From a checkpoint of a small transformer trained on Wikipedia: RMSNorm before each block, untied embeddings.
Each number is 128 + 32 x the weight over its row's rms, rounded and kept within 0 to 255. Layers, rows and columns count from 0. Numbers have three digits each. The size before them is the row's rms in percent of the matrix's.

# q: layer 11 attention query, 256x256, rms 0.123, rows 249-255, columns 0-255
# k: layer 11 attention key, 256x256, rms 0.126, rows 249-255, columns 0-255
# v: layer 11 attention value, 256x256, rms 0.132, rows 192-211, columns 0-255
# o: layer 11 attention output (transposed), 256x256, rms 0.245, rows 192-211, columns 0-255
q249 106:102171196117155149116119098093126107157080153132134173163092128104133106084141094145135110147090098140127100134116086131122148115131235063104137121128116094141074161116099143184160129168106095162148101143105113074054162196170104118227123160168129122120182136174160133135154144106152108159142186132145158187103166101086139132064118122141184165116154150121074125136108075097062103088172131156109145087144180107135077129091158097104140155161127099079111125151102136170127175115123098116116157159111142093114136175181167125144106133137140144135085167127133130170149169071088074089101119142142140144172155169118123096161150174135132102115093092120107101173106184081107141107122130136114123128088100072105084079134150069167150113077080139092142092122187232116106127161164112
k249 104:159152112106133131144123157108151093133068083097125124179172147142136131138152222177150164101063104121103194056143143145122154132149148142076132093167145172110124141116159168118113155133105092151107140185178140094126165140127129139140104132134087131155086118174120138131137151128108106175174121092117099162168122091046138121132081126151063039081091134149062118092127128048137112170138178175108204146105163147112091097133119105121085060169110092100126122138137070169113094156135092075115127101159161100121123151097202112100131109168130135151152094133157075115142119149174116117190142084165128090107089160109151072076115160083157139099161079105134103166175098107123093074112127156088167160127145110064149104162114120205120097170098122117169114102086110165107163135150139
q250 104:133125159135129073110148160108117185085116104080109157164149143092105050146130112124145193123104097153154056139135150142119157115092095119152110140125102152118100162128087144166130135099099168194167099130103100105124153147128112131083119145200161147145137084078057072155192115182168204118124065097107091184159116105154176146118182182138159097138158165112132119128133170132148162083146160158119131114114213118131136073132089143174127166156124145129131120085111183111114084152181107169108124129125155133181097157129106084171119134173174070114142097109063115185149148112150170149139131090146081168157118140076172135177138176162118100118144122136119149146154125140112110059155055141123079103185130078138153116054121137114149114146155096163163159156071167107137141091104193
k250 105:110111145132149141148102170155133118183135133082119152180124175127161129126170154128117154120115130194133103101071091073140134078143092165127070105104110115115143064200098154147128146137086093075125152142131146136100137178076121084156132081135119095133142171114145139092171152098093042114093114101085118134088145105137119137126134101133116156127172126111134175090172134189066146083131170132145132121169211103146066084060167180173139129169182064126157109099077154128119125138158103195043126149117137184142142148131090147145103113110105164125152138117135124087184118082142041128161131092147157092152109103167101121176121133100163110138137171117084149105014161131133127110159144146087054113147133125061122177112107149163136136170132096161080135155136097129140140152171136
q251 103:038122128109157186141134111146084110112172103068151165064103117134154141185128200134121172086151142133087138085129082050167162159085133142092109069173120124139161124136111172146101084129126099139122152170211115131126185107158115170102145089115124169086190119131135089135163123133137111187080113121120185118147142111137156143137088074106124117131118139118111123156111136142154113117150135142121144131174197186075102131122137106136143114150173110114133170143085079157106162134130087159098158137177117096081156149179158133117092207117074090070145148115130155080097174139085123155047135149160141103102102157122136131154053112115158186127177139150173070102139118173115109186123109082110152111019177109147143158131147101143138105137087153103129137109142133132150186175107168
k251 104:146047089138140181155167133150175172184145144155138067110082135093111145188123165114165106103110124213200125154162129163130140099106189067153108114120139061104099161104122118174200169169100106122099119150114127128152107107058159121081082204094115137152133150156113150119149162112101081075166152124065083156099124079126117119174137117126136178148112133147097052090093097150129159153093140177133115150094130185172130105129115123137125109120118114125117136163174140139136024097117090100125112090147122124129117170104134094135139089120188092153180119112096101155138139140129094115149126127143128191131066066092097092076175081150152096083144164079136159085138132143110107132106132147138152172108103118065136075160072103107111150112107159129161123120152135063134157146084176
q252 104:177145116165145058109108173084144151129130101067089179116152122144137115099206115092172093075128136171147132119086182124139120144170137071147146126086135107146127171148118179143135127092103098085174180155133086153164136170111129176095091152150146136145117124117144174089121178096131132166159143155117119106141132142162125116133158092155121151106112119109125146118145151133106132133063163077154179089150145129203096132103073090134070103151159130083121180097099173136165178119111124163144099105188125119064134142047139099128190104134084124157168102132105105160155126109185131152083178186146106093130140144157128101123177167086142141140159149185071143103152143096126165118145157151109063184047093133181139182107141132115196097137101135098123098167144126214060094155093159
k252 104:126112146174101150123060189181053172180168158137105139084118138116102139162148158102162161105122127054119125129136055128162087102174130147126147132145178167065074152163166180085146100140112116116119133151071157157097174140176122105166064162134137112114167082124130099148111155154223115106182097116184150147089166156192164078152105100105144144155121100108136129099120126090108185113120168130095033127113159147127109111144170152106158128161064114130117101117107134156149165113169166080140101156137094099125129139179175159176079142072145114162164106129133123178127160152123104121111172058074110142141187165138122119146160181148103110104111108173086149117159134130110152169158095110211173137123109120144107113106118141161197140122133140129181123177111124086138084166113146
q253 110:123092162126119118091112123123154110158137158108075118149189123151134147074149110144108159114106119163099122130172126123125149158130107135185087083183171139157103113116097165122143132164129134108144093109096139156101142201098210148171150142109140151153113205142138123127136109116166183168086074081123095162119123138137105110067163139117144121194197159138070187130080164129139100055080103137150177141123113128189139161138127142167110096145106162104152097081094152125131111123132133187094117126153159173089100114099121069126137092159185165102171127105101083142152165111071148146167122048104112147081079183144107117129115098124140134104193126174127151156058190124152102119122136153127048100182113078164135140073089093073159127085169118129100130110146215093106072137107098
k253 100:120139098124138160132101107112188098203117094109196120214106195138134096133185100143140157155149136144117178125136111121107192143088119174132153101087079179087121115156096151126122096139082152191180146101151185133155154146160125100139131133104174059102180148097133125175161110100066036107154084133130183141143096118083137136183133109199138131134146121125155101151136182089145130069139086160086144129121210105121088091194132144126188102151097102144105114153106130108172168128098112137130096109117134109131183137076075133082127141116124192164101167191099169123170112162103095157143059086101106089123082156098128160131087089120128076135150099182134105146088127076105133139099121129092172131142159098139115077121114171101106079132105096143140118156106136172122152133134066
q254 100:144079120118105135141126111149143131160070052108116131163118094132086119203144163163073110186114087188150116121232173135141144131140181122111155120133129113190107144111174095160119144170099144138111114119153152116179120155171149110157117142162181179094158108126110141141142141088108100146201149120113097047153147129156131124110145117060105153147125120076150112174158141133145178142120151166146135084120072100128086074130169166146129124110161141049085144188207117077111119173098138153138125122133141158131146134077142132114152080104103110064131119150135115091157085121073065170104161119102125127071145084128157072121153121053073102111126084123132082150130078105070096137180129095104190154093171145095142107132134079148118106121168082053124129126178132120096156134172125
k254 098:110126192079143137128106092157188115084145158101206088113149094096101185165176160151132122129105091050157156074144117130162165189046125135141144116127136131101099211120109143120173171097094090160118155095128110058102174122107122113087156125125081087132124129147119119126149149141106096133114119083154116118130084090160140135117112126128094168133102161172105129101136156109153189187068154089172160087143101132081155130097173129127141181197138171163136086095146114160155111085077123161152105121139165081158123162169107085138085107148146106097094172119084150121159124183154198162112145150156130147109105132112129139159123080186184133130129143140054134069197169162137132091131108132094125197110110100092143151130123153054140110166188121155138165098084160164143153141095093
q255 095:101124123155164077121143141107123172175135133117109141105188160157128156064145143145151183129132144029121126101124149133150127196086111092106148094123111130107118093123121137120196156130102125136116124082164081074097140116159078145095197088109101130076177133112110167094158144088108107139131112148099054195129064119205103156166161157122161118087145115137135180114097155161129119068135083088122070064134182133113160102120160150085125114167092164175113150105168151085117123143126230102121132169144142122162152118156157092115169118123112125169120113137137171040094117179149126123134107128179138139166148158115087097177117189092168102092158130133152081076141197097134143124135090138127105125142112129157016149125157139123106106109134147126167086096113108099138120083102189
k255 103:105133065139110082138143117105107015125151141098130145114095142098135149130120116172152106130071139120079130081132110097138081095109106199143060089160113133106131183133110103097118112153152058085167132110134126100124163156121138103152129121063081209183096203194094094146062107103143177110169159097112147099087147128161125126090162115138136130117095118167136088106142106128115095108163088174166102150123091078186156068106157157205137078092138099161115151162092127122170126139127115131155139114114121181128157140079098081138095170166076107188090098167137057131096119111177151074101114070179152163159151068152144110112137129122069120206117127150120096152116135149149126151101118157141098065086157090099138140056106161142123126118150106119112157106168106126132094130156127
v192 089:130097140158080152053101159184087131114082184121120099137101142093147127099130087165075082099134153138136126116074125120140113106215165151099111120157151103113185069113174139122082138111119133129123081140096138112111135113136147147137141126138139115110117101021116172148128128076141153128119150136192151096150123158093130143118137143137172072140123123080150069122213184104133159156168135124075106164144126112127065131094148142158117110139131153117094163110115125109105052129186140130064151124142174145068080132133198142157082087076081140141146028103133138168072091134148114128129115173084171160097170154163115148141136168112181130154101107116145202140165138195151111154091113136054104128138085115144154129193146130116077132133132119090164095124110111151163071175088095
o192 093:152171131140107172139100144052081160120080133119117121166198104108074094208127140085165172170098106111112189081156158138124168119049089141160087136131135114116146132085157151147151125095130141091149136149121144189092167112132162133098110085079121102139138107170136108149094087144137182114114097173052142143064131149152165111119154168132144108120138131172051134115094127155179143062067139152098112120113106189106046133097119167122149167207113115131140054148187131146143098106169107134137164124103152109137185142103111164155153106149092108159107169138117109189119169124100165124112097122119073105119185151185096162112107129090121142128140123132063126106144152133153132066143161151094154104134102119116155140068131152127136078132193102124138114172018096100104162119121124
v193 095:139062144105125131113181124119146073121124164118152083141163166172129121114101140099133122089117139075066083171123085119115172123091097131071099077177133086160198148092126096148154123140133158104159151098135120078104145071151061066117137102196141117172165112147131147156126120108157098111138160143065134168135149123150143208114114172130091172170154184146136125102111168128122174104136105150155118116128178092066109156125133144084108103112168121178156125125158109143147114099130116072038135113136148119137112192110140136154091141166160158087108100089147097146130128097158137142088190119109030137187177089146097135118122149151162143105134123082127097119128129172122109085081172167150085176185140072129109188112077190144132081169161157171085096111164122168124190079115123
o193 099:186116129171118148103191144119148123060095124097076100136179183113181159124100159091134139161172178146103129146142144122132145124139106089091158096077099138160139081172080155058152116108104190146111177136151130168104117158149007122077096125088111168158109062054127137093103092138079111142128106160125153118123159146109145125144138166142123152084123126101126138099158069163118100181133103096144101174104140152147049162137120090130135123073101130188134116156135140066148153092114118111133162151130082142194152156116111188090076146083100143102084179111096062130174121120150178096116137142154146182156115123135125136122119111079152112169143153045108119070151126081122136142079151079121110085076111167143110161115112083120133161126073110085061138169118122090097127119139109
v194 088:109196033126115110131150134117132094143156159161155162106067109124108039106126157081097152139090138170159082149104154155118112149138185145145128144077139201189152118140156121181171098149133123142105093073147106127177137137142108134135117108129125119110116129146150120098121162038125154139112190130116074138116175117135069154136132158117109137070229140104091125113095111132136133096156108191114157183167134142124121196109168161153095175120113084061175194106113167183114096097159123134101101165107107115188151146064093173148159117123179159057107115060152125083100110134141151155151113128122184166111145144090086079169124130151134148141125115165138139107073109136117125130177072152127082170118096159085122072137182144132072140156092095122125093130129086141127157161109132
o194 093:198182107053172126118139123104105114131088134076091162124153143134159072066154158129134092093179046128145103096146131146151067145170140129159129120112087106113093117151171112131126148067081138141075069138171107131131165091071212150111108151141094151158125148150138115065127145138113129092134151175158140181123159103118059158138152182113097109099085107150165101227120091136154126138136194116140115087086167051135161162091125084088164122137156144143086157117123122138144116113083168096147138110100113132082154113121098161145160107165175160142180140175100137078109130147149101115123166104132135082145098165198169139100193127114129133134077077128192109109110152073161172110112151177091079127123075151089120146105130152156089173137093144101096135101084066125141134146129148
v195 091:137137093088111128080113145169141101157122143113151041190108129180102159110137104118095135140131150141150116115120055114164093103168066177109091094104156175109136098221141187120109128141153109116087185110178154094210183119102092126092112112115089166094144113125100132059124110098179080146110166120060152182089140138138137211167111123098142091133161144175110098110104092122187140156162132139117148115125125126134115140093091125136155150135157086161153158138050116168107211152156211149152139118123123161113115136161122103138091105106171135123089160118160162116147107101123079139136142093157123134175093125109102085147093065143166132148142156117081122127094110137072150166087105075103121140091165175101066155149186096127129124132077151121160160151141163099144125197127053
o195 099:142142150136086165175167110142138126145177129095174117063101154147182083111166099127070110156126081114109122128100140127100137157079118128140112084144125150118125110054169159090120211176107124126049140187113158125100145099134103165131099102131156076093121163127082151108117145144093103127117160173148148189120190080111108091159114167072142127107131109101116159092077114145137105086156089086085110138127067134077120134177132072105120163160149072127140124078179079153104186123074116132136113097171103134122102158115121112111164151148132178122125104135074092110118174072162120065144119130122077128062078115149159161064224088133132131168095145120144093122096061081099064101107105120132117167145136137135141177168083164181098126119123162084123173140153107154168170151090151
v196 086:073094133153143109104122126124084142055161089174162105125131139134169125116092069080103086138136068137166108155130120173159097127156145133073141157141111098119146090089137117107053114117115118117159111136150124122107113143114163100106150186106097065087115083066116148134135122118065096137190115096102141125142145120153085113107152159213130134197153095111130166121153133099166105142117082084123147146191133135076097130095119146102134129138119177144162160126208199177218074107141114170104091164190081119097101112140066130121134143149154092125173075108091183072170116104118176121160148185101195147141109134090114119125124184117130123114173065132117143142166101144111129174132132139137096171141108127088123099103174061113112117181105170148146117131124105159153225098094113
o196 093:169127059161103132149141143116105191127145138098149151134182119145093125141048212113114192113135166132112104172084139133145143131101101112113173170152106121128173105079104159150114152083124095115160146143162137162133155082119027149082119101131175158130136096156088169191112180159067200131163088141169130151147070098133138121130128159117133152093073056127145178128134105094128084121145118084184092084098172138137173077134160205155107145156122106115127124134152129165101132164159124127149081129114099145115142094128095056130120113184161107184096163150163081110157121136170142128104150094129161129197087085123157070107136150115125131046167127113154123069118209100156084138145144101115161120124126112084130166101113195154087118120138106113167092109120166095092101085149127
v197 095:153123119142138141171126140118163142123198203102130117112148080162189076146158131159147100153126121189128125119094146113132120156141179112168087168093174190072097157138116150115172094135052143087071102126157070131126136085132140122140073176100109105141140082136172155126109144121112160138104073084101125144115123140101128107130146136085098102130138140113150121119133149118117072115094182121121109127127111067123114077148207130150171136165214164142154143135122111107179122138162123180185078114115149170084203079138123157110164179090088112178101103087127232099138149155112138153102115120100141140148153086156130128109141142043111121121133116147137125118133144166159099097184133130132090167171154172109143109118101118095128076150019154123112105098195121145188142144051163
o197 103:166065129168156184102085136137072067138114102128148127053127138160106167128131119158137134097113110156170120106140101139142155146076168108151149193136123133120107117123078146178142069124102175158177105084091164130157099058123067107150164154136105124187164137107144105107119139105138129124121186125095121159119082086145157171123201158089151063159082160129133100108056148158116115097147147119129151050067180086112134147130137132136111094148146151131091072072057141123112081137123152109116114140156091091096164161097108180131139119154157109126104131147105121147026132137142128133177072107107108140186139118083077157155091137161127132140104126140161169111086106199118150086072103069129127156103147099111137139143088128161125195125149049092141152099081117120133082088058114
v198 099:143087099133109148141156149116110121130149086148137115145129135092175144052032100155150179149145139141141149069129136151113169118141115136094113201149172118210135123151068116164095144149094108181171120139156128168108115082147133116168128097046064071186147053103152145099192102137161152134090140122114099121143174067105147154125103176140111099103145056102164096128143112125146154164116118103119085142118147151148123113080105107148108157127138158099146081106116108094145151152147164124122123141116102147109134117082120152103085123145178183159190172050143118145127162153146094163126075117125105076075163132138157190112160110105140084125127197218176116139118087103144114147153152099114149101132139126211097188148120166136165163128150154123114118077160132237126103148118130
o198 113:095147105089196114132128149095179126120097129114104118106188170140062137090132134091154060144157129085157081134053129082099128112149042155205136162113167113071130155134074143148080081152131108108146074099162145125095087107104104108160090123154126155108109141088134137167125094113141203139144064154170233150143117116115183107153155060080070129159160117147158100115140151107182139124157087173160170083114135106136067138103157138151055135136133125162165094149111071151119133162123166124152116154137181151137123144143093177099092157123095077184122142183176136166101154155145077153153130160139146112077119114126150133158046113136147139111132126133146160170142104143097116070137100163219153099136112114138174162154127129138163111124151160091130194123167148139138139132114130
v199 090:154108116082166115126088116114106166174152162109126125105128155093203108076160153119141143127118090182125173122124131188141128123164135161215135134174154152137097119193116104164161122124159099134122178127150145119143098139160191137071178120145136171179138155149178093105170191169135133140105085052173100145114152093070104096153135103124069119082134125158145125141107109101113124109137186090059189190072144064074183084116073149178127183154101137132171140146142076104144123094118086160169153119157081145115128143109120231191126129127144164143109148108158119121114084109157144192123132091169103138133129151124106120154165128133115138208096176122121124125098141162121113129139120124121114135159154112115092099100140103117117118105045066075120211139144176148144154167103140
o199 099:184106114122161085185079139133096108116139146113142116141173173098115140101142107087106071150141128122121109141140086122183151099073151142118106131117121109116148143128161084163170109152114178088116117191107101110167163143132147129182097118118142132154117148159118138108127109104119115144138165132155174184172120150130138163168175144156116087122137117150122110205118119154107084097102080108097126052161038091182130149180051145119147074094127086122134126062111145193117120126123145126141198097097141128150184090136126184148156116053117135136187109095191175103093171090139130109178097174127136173172158094168120159153119143138209137163110123131097108127117111158183151132130143101180115105119131141077157135238098155199078153172142159179113095107142161118099107169086087
v200 087:109149104118192130133129061107154090120103167157146150104123107135083117124105133143146094142080155179106147136204135105100136129160075125187163101150167167127115134115107083147114180130170150146179079144180119129149058068125128125091151140156151203107112124077118142142127107115146092077059122124178192190086119122138127107103015164168196109106103164118128092093112151148156133110128114183147109173127095169146112103078197174115155114074123160157105116070187182112187098131162049125134088158128150138160152155167141128103160140143161122142136127116124160125105098091142110138122130131144086152123114173152081108119162131122119096157147089143100108139201146135096177109123129121168181162133072142132106097138082135115110107153103193099162150109060138125084116211134095
o200 095:156151181153137091157195139154130087123126121065205186206148102129110141118150160159138117138144141131140168066141185184141120119134171164095144091157153115130147115104129128143120108146087131105053121147150133101175175093192121185122139103135074123144109113113105143111135204116183129135164116128073076148130135146122096111092169107151075101146116059128108139109142106120191121127181134097126167149108190144125163095084116122118170123116113111098172063152105077127086134126198204129078118160051102059147143135167134128094061119180078146127138149130080156179159153137138118138116176142145162103119142168082113185122089141165123220150128149099150142089127117097154108132214125123128132096114129096100204171154132135126179150128116159171137119125131071123127131157144130
v201 096:109146085126109091133147129051132156045201078159125190097175117106098091081129121103106090131147119143135167155123107161066131137095117134101157085095095109076156088132055116183137155117125157120130089099197152101141151110184139110050158097132167170097170081140089098083147115133139133127168112077126118141121138110121160164078167087084112065148106153186107099184126167211114121098155107153125188117144091166130135131113133176114182106135111078181156148087143116089155188181162167105134125121121120102161142147124160149150149110135145170113151149153090151156091077087160085125157106144131177163147107097101122108163195157156161144152179138143102069177148133111138103120112121139079073135095100088170129136051102187149114121157134109109157152152132152150072139090113149
o201 104:091156170142119089129175146200213102111190122134105154095125136104137134119103109112087165136141151065142117097063143126140184106077144141180135115116190089088097132108132071152135071154085096126105077086146096149134122168099105159113083121091156060094145125111082147119138145198118098096112109102184135125101193147195131093163125136159164112098122086084083114145156137141170080179151122139126114104144166148179192147097181088149093132083163210198142135110101100137180125132149135165076169136109145100096206159161150141119165135122102109157162101131128137140101159110135183102087121145078112160147080063129154118184087147076156149132117144090113102089121113123141097061187140134067101142121157110143130148145139146131073155107080137176152127118128096136132094105171144
v202 095:171126191115122073084151143117143128194060194057136078137092133161169131108191113171147152124150110113117149126180095124179070113141097095121157137128124188113149112164143116153145153166139130115103214153105101127115116168071096144184107123112114120145134197117134092121075142157138118091145105121136115081138113128085160121138109162103119143143100144122141155146104135082148101186084156088094097153100133137184095143122106129084162115127116152102143116165166199164125188105173208156132146122146196116141120113182115087084120180148122075150130102171156132192152139147053161143115111122113102100093132152098125097091155122106144085149142152152137163132108175107168158152068124104160191123122093101122096154152088056118149140096142099168145128140242166098125071155157088
o202 100:083118107146065155138138069114117142178130112127165107093160126125066174116092170149120127141114082156141119103163144116143125122177105035110126079160158136094141096053096119105096142186136128108131155207083149134147126083121140198189165105173122127131103102092131102100174138166095091135119145114087080129153119167115171144096110114096154181064168137096125107107066137147148139103171137164139127148124127096109172142120116132176097168149153144088171168148147140166132088112098115114161130090148121153192100119096129042123106067098175132052129188089168140188181164109170111142141125118127079152129171137140098138118089067123101083172115076157099139153162089161077122159123058159150157104094172133152146126195109067127112094149134113146107153152076178156121159112168122
v203 099:112142183161093160150120127148105114141184104071140213033095126103091187110146145122084037111123142093086113068135159089159086160105156127182117131162089177158104153214141128139129144182151089124120098140145148168141110178117154128110132109148106102135145101091161118146141127095158129187136157104147170056204079086107155077183157111127120057090171093101146140142114081123128093158107143151092165145147127116167154086100128092098105080109163134162130146120124159108089119099093115110120138142124115142081088118101152145129160080157074158115124129157110120130151097075157169085159111167130156038158117135130177064125107106156121158147156128125134100090150089166147071158141187114076146113126178119117115100175181099081141091176153100139116142109195134129155115115089127
o203 102:121135137151136118136105030117125162113094080169115159105109071098060187152087197123124151143131138116159101146084131164124114143165072103126160169175110185140164149097124135120114159152200139163088061167139134132161089088125172107159111164089135138113112152150145111153132197127184107158101104157084140124131147088113137102126090120155115143154142134113134104166071106142113202112107101130141160074136138195145144161115177165110094045112111169048143114135111153137087119109079120156104135098167183135128149124081100149093112157129115067150155121168130151135096130104128118130051122073120092122162141102123111088119138168146121084105136182077171065168091110130134151133207131130141081200135062129087118047127124106093117138113165098089147106140113149087150119206127149
v204 092:095088081110143097028116111170048133150120119171159093132121171126141180112142156131125136111150083147054132125188130113111076103122092133164199151095129130105163177161161111144098145139123126140082141147155113106160132135143071123143071081082167121138111120166117148130120164136115157169097139158133158141110073101158147142140148135166124104132124094119143130187102115097113111117076146116153061131109098152180158130162104114123161119139126077143141149172092148126175116099181128156144150169142072167087121102096148127104124113151077081127141147132082173199165172107151123106095105170130139060160118096184146197114182065160107117225120123119032070159132148160124108128107128069122136124158158107131153171109118104096173192051133110139139156140162159125099172172182122
o204 094:136105150153130143168084100101158118159178089155139082114143202137115095127160167107090106151156131123112141108147155102146110141135225140138069101174188153094158154151139123141138159164134105113131187128133118134152157067137125119149090173129173131115091115078183151146095153103117124139160197110127152110225158113098158120110138126137107103138143103103135055148172117192155129156136160110100122103174079116118128142106155105163067154156141188062159120166143115207096110178158131190198160064141135111124139129120125172188116182113181107123088134147164165141189150131187145101107117117105167156081107172082193168178133136099143147140179096171067139135151146127100090174084126170138136191091108107144141077180082147118125117120115129102117102127092111137103161171135177
v205 093:075093152147147129108131117135123140151132143131101092135089113118166034128148133171143153115115142123061117150123092144154147145110176048090085109141185119083103135135157101091118121162158121141112094127102088105109201123152169136168132099166149126134116171196131098125149115118085123152125102107119170090118115192108183142085099094109172102134141121121119131147126192132139114119081154077117100043116130088127159101102123093208170178125140142160211148174166109165147186125118158106136063133155067137199173086095122134136090113137108098218155185140112161097092107086148085133098157123142110161164148110127098152126076124113133076143082104134152122137138178145099052178153141140086132117112186136125160105096151072108127108080156124086062170103111148050145144120104160
o205 101:134154104168093141174156130074071079149131164165146162094039152118114112073113142099159132116186098115112108198121039095103133163137140128140182131162190135196051113157139130122142066137126161183178140153156167124107090133167100104147125136150111095175141099063092116132142098146122082165177188112169177152091080169086131152097125173155122100161152174068127116128108160126062085095129162194115110143146107128168131134124097105101140079130131074112124074127094084122113166097157112144136141155123144091131147191122140155158191108144125165070076161093123122123114147106099166087123128139130125098129123160106134077156104143115162100131180142162084109127144165168168110192079089131142131135144156119149127055213135156125150156160099109133140131181110130098146141150142068
v206 098:104110047134124170085184092071096100176131131090100192096175146193101210100155106129136166165136203090110090133142127126151151106123100186130144088093052146105065124150121131040092175152100138109137140157149137173097130109147095159134132136129157136077155094163111164104137135114192133087152135155087113109131135128111178095131155146077168156109150145077107121103064086132134080186149093113095116175097145166129136141130089121149090111134105115135151163088152098166140166118114183081092175093117082112128136102102159096103096169159150140092116121140153183130112133096156126172128123095077121085176120109152162142106076043105135160146112157165095161089094108084139070144131137135098139108127167141108089157161107161123163098126183175157127162132098176088060142122135068
o206 105:139108134130122048094133104130192113167125120136133092127145084146112149053155120075132077186160135170133111135095055062166143128105138103113120085123100151160125162160135088078116156086149157119092098160055166113108132121124146135180079136083117169102148197062095121136148099113118127123117144137122171161124113054122128162132042152088088146160102108079162125115133099143151147140079143127148124122114105159078094129111167105116069215167088119100145144147149113076151180123092123152134099178111175159147107072094148086138079165193114160118118117174103082095130139114113125168146159134143083144091069103162160101157099123162144127146140160077135110036113055136048142122164144120181125182166147120147097139135166120126147130140159128105190102143115087139157163152149161
v207 098:211096121156130117110145127077160127142154129103079136132075094117065135146164108147095119162128086141075134171185184125116070153156128134112196122154166135114126103158169099178120154143058080135160155107155165234135085129102146127149182147116115139111133143088073141089085158140113140111104141113123086084151117150128124104181138129133088160114116113097090115113151119123098145117084139069111117165167085123143107182152156162061099121170154097160180115164155186172061107106145176172132175139091077094084099101114103143178127134134162079103137134181137159125127090162137166174148161108149145141136142157076113170122122204093118130119182094114096137166136126153147095129118109138144157148156144057122199153120139193146075184126162120180180161191104140130098078103112117
o207 107:119118147161109101114105110172115128099126167119118152146144156098156156122082131137103147125090154102134152113100097072209151049164122061102147111181078108139122116051133124136053153200107157066158101107142138129097154129086212119172131195136182114098141113130139175155134155097154130118183124065131121164120105095161146129118116191083129158133185114148119104132132072075165156088146164121124103131132149117135149088149138112190094192144093168115165143115105182037131106222064138111117151149157158113019129097112101069123073080136127123105119123088153138127122152133158169132123112140187122180114129156139117147181140141077116137159071073140118127130157108141139148141139138118136109082129122220137138119121130167142171111108096138134164086127084116106093134133157112
v208 093:111146168138151177173169126141092119106132162152122101167063069146127093143119123161151127138159148095152172089151178108173132135135176120174131157108156106176153140117134196131129113154162098136111107143136109201173134145102165136162081195096108133147083170127162145125118126125146153088133067181145066084095159095191188127172174130168158133159118146090181116142120128094124141169136102075120086074079150135108135113105125147130079092143100197106100132212168142125131063143120100149132123154179187129175123156200105126102220107155123123145104134179108109139118196193140116148134125159142083083080130124067169152104104178092138103106064143165121159127115160120177091141137126113091095114153107140140163107136186080167182118147132104178113132144194128143134153128097173
o208 097:074130064098125141145076133077141129087155098117172164092156128123146111117178102180165134056170142151136153154149136125124110130104132111141154231152119175129151187122074189126127155102111147082161157136110119114125142087100156139142122110169061147131114068149124143116163133122120127173106111160121095127094083110117091101037175120073157144129136141136181100113101206126084165210106134186152141115186129153124099125066113166180143165098113133079151130156111129188165120126132121144081117075119136125172144140063128087133113091082105083098130124141174122136147080208145102086132161149119188146186135160086093116124117174138148144119127164169165122161128167173157114142150145174151104102143121131143138163106148170099106140138121125056108086178086130150046129114063103
v209 096:136152152086182083178160081171203138174188159108083224140124173135112168132119123147137105134084119142096147098131134088082101077133141142169134146099100178091113112191148130144138120081111152114139155152172155129144154084174147127141145143135161167132161155147109156152146174115079122185159136103143102138096083156134181079194146188120183150112124075107063113153116136074114103073091155153101117132114197172120093133125157135133113048150089150122132088126174087107124115093153183138057097144132122157108078103131151135157148093129100165145115074079115084148098093110110143111105126136166144151147136132187158076179137134178164143164162139117097067104106091184065160168130127148124110153136176157168186147181146100096117139197102134103075133155128129127120074108130125
o209 099:097121125117126124164091058081084155102065134161106133097100171141141142170119104158110073178154132125148133128110166201166086093152113145094182104166173114172142090135129123174115122112142132080107128126134135158107183173121103143152147127141101131134158161085161134106072198172147067131091131135109115083191153125097119180116122180109163127138112142149070058100097121111122113129083190065117163139128129102117090160103130138052140111123177155165138075109218134122169103180125137137126173090068130155104104153099162136128141158142026107112155135115142172121092129148164159131123111129122074194175166144184096157151128095163087115126115187123188119112114107127160113124186184090096122143122106181076101088123120174151176129136102142129148093137109100115148166201096096
v210 097:095098050138116114165116154114099121104090131112179097070115097148161145119154123142106123117145170080108116190103145147111144108116114086109071159158098096128133147182113121099156157104133151200185101069109156108137112118161133162095149150121120151143094078129098048091137120130141133072161148141136186152118214132139119154196093095072121117145074151134179132128170119116131148134116151144172132134131125112124130143120146105150133132164099069079160088190126141148163164125099171136098080170050123080149165141136141121137139084174148087123230085161112079096092121168080137135073191142150145099168172093181175129119106143131136093144154137135118148102145041108073136083133090123189111100156151115102076093139135114133165146176107115168146159091039146108117165106136085
o210 108:101120081130141120063181140112173180139158172134158095109141131110200082141098107100100115099153212147105134150090162140077131154186067197128117111088200132162104100149121091210112138137100156139139093104088109088142094160070054116115132085118136179192181122137093161140084057110093102100112091120166112076086128083136165130137121113165105151166148090148162141159100087155162129110157138154133115154133138104120067134139118133152176096156140139135130151105146106192095178126137205076122156181138116115139149035096140094103063074126189140093148093112126101117104093089126162098123158148136098178112167190162161112191151161151145110115123115116111175116117148127145134142176100061089167151132116072166173105145133134112138100107148121127089153164132139131149133156127125
v211 086:162152088100093102152189101176094132110147097119141088109165130152168157154133150169185125126076186149186128159087144074130113160178184133160114166082186161055152131180119108121142214120163159168148159137140186103165058138126116081144149068113173116192153068135100109144171095114152136156164115176141119108143118158145128050167173083109146080080177111155141126189156120151143084108136099084123131150107142142160132081102095110097166129077087068117151162144099108133153125131118176175117109220155126154169140105083169096144110095148146154047127073108078152104091101123127102067135132136156149070116160160117101193131166112109124139203153138097149163148109111151126151172120133118137112104094154107150124115100128148148140153144124117102171172112103146146082110119115128
o211 096:076129119066107141079163133113084131134131151101115084134157155138064070044159112110129135127100081117100119111093142111065097129151072123118128115087145130099179192135108094137179117095062069089111098150099132101180147106176107129170074113152126146136164109167179193121149143192167107103161109106172117163123179173146148097138161111178101126158120120126134122139117163129140169112098161145088118132136131076161126128157131173138130135163117142144168110129103154205131121123155076127149132109103155159089214153151156116151122130136123101119132141119103128124111165133120127137093170144109087152085145132119117102209182117104097076122099167153046186077170139157176114120146133119125082174156110089099150140090090108138110124158051113108116146089152207132215184187068165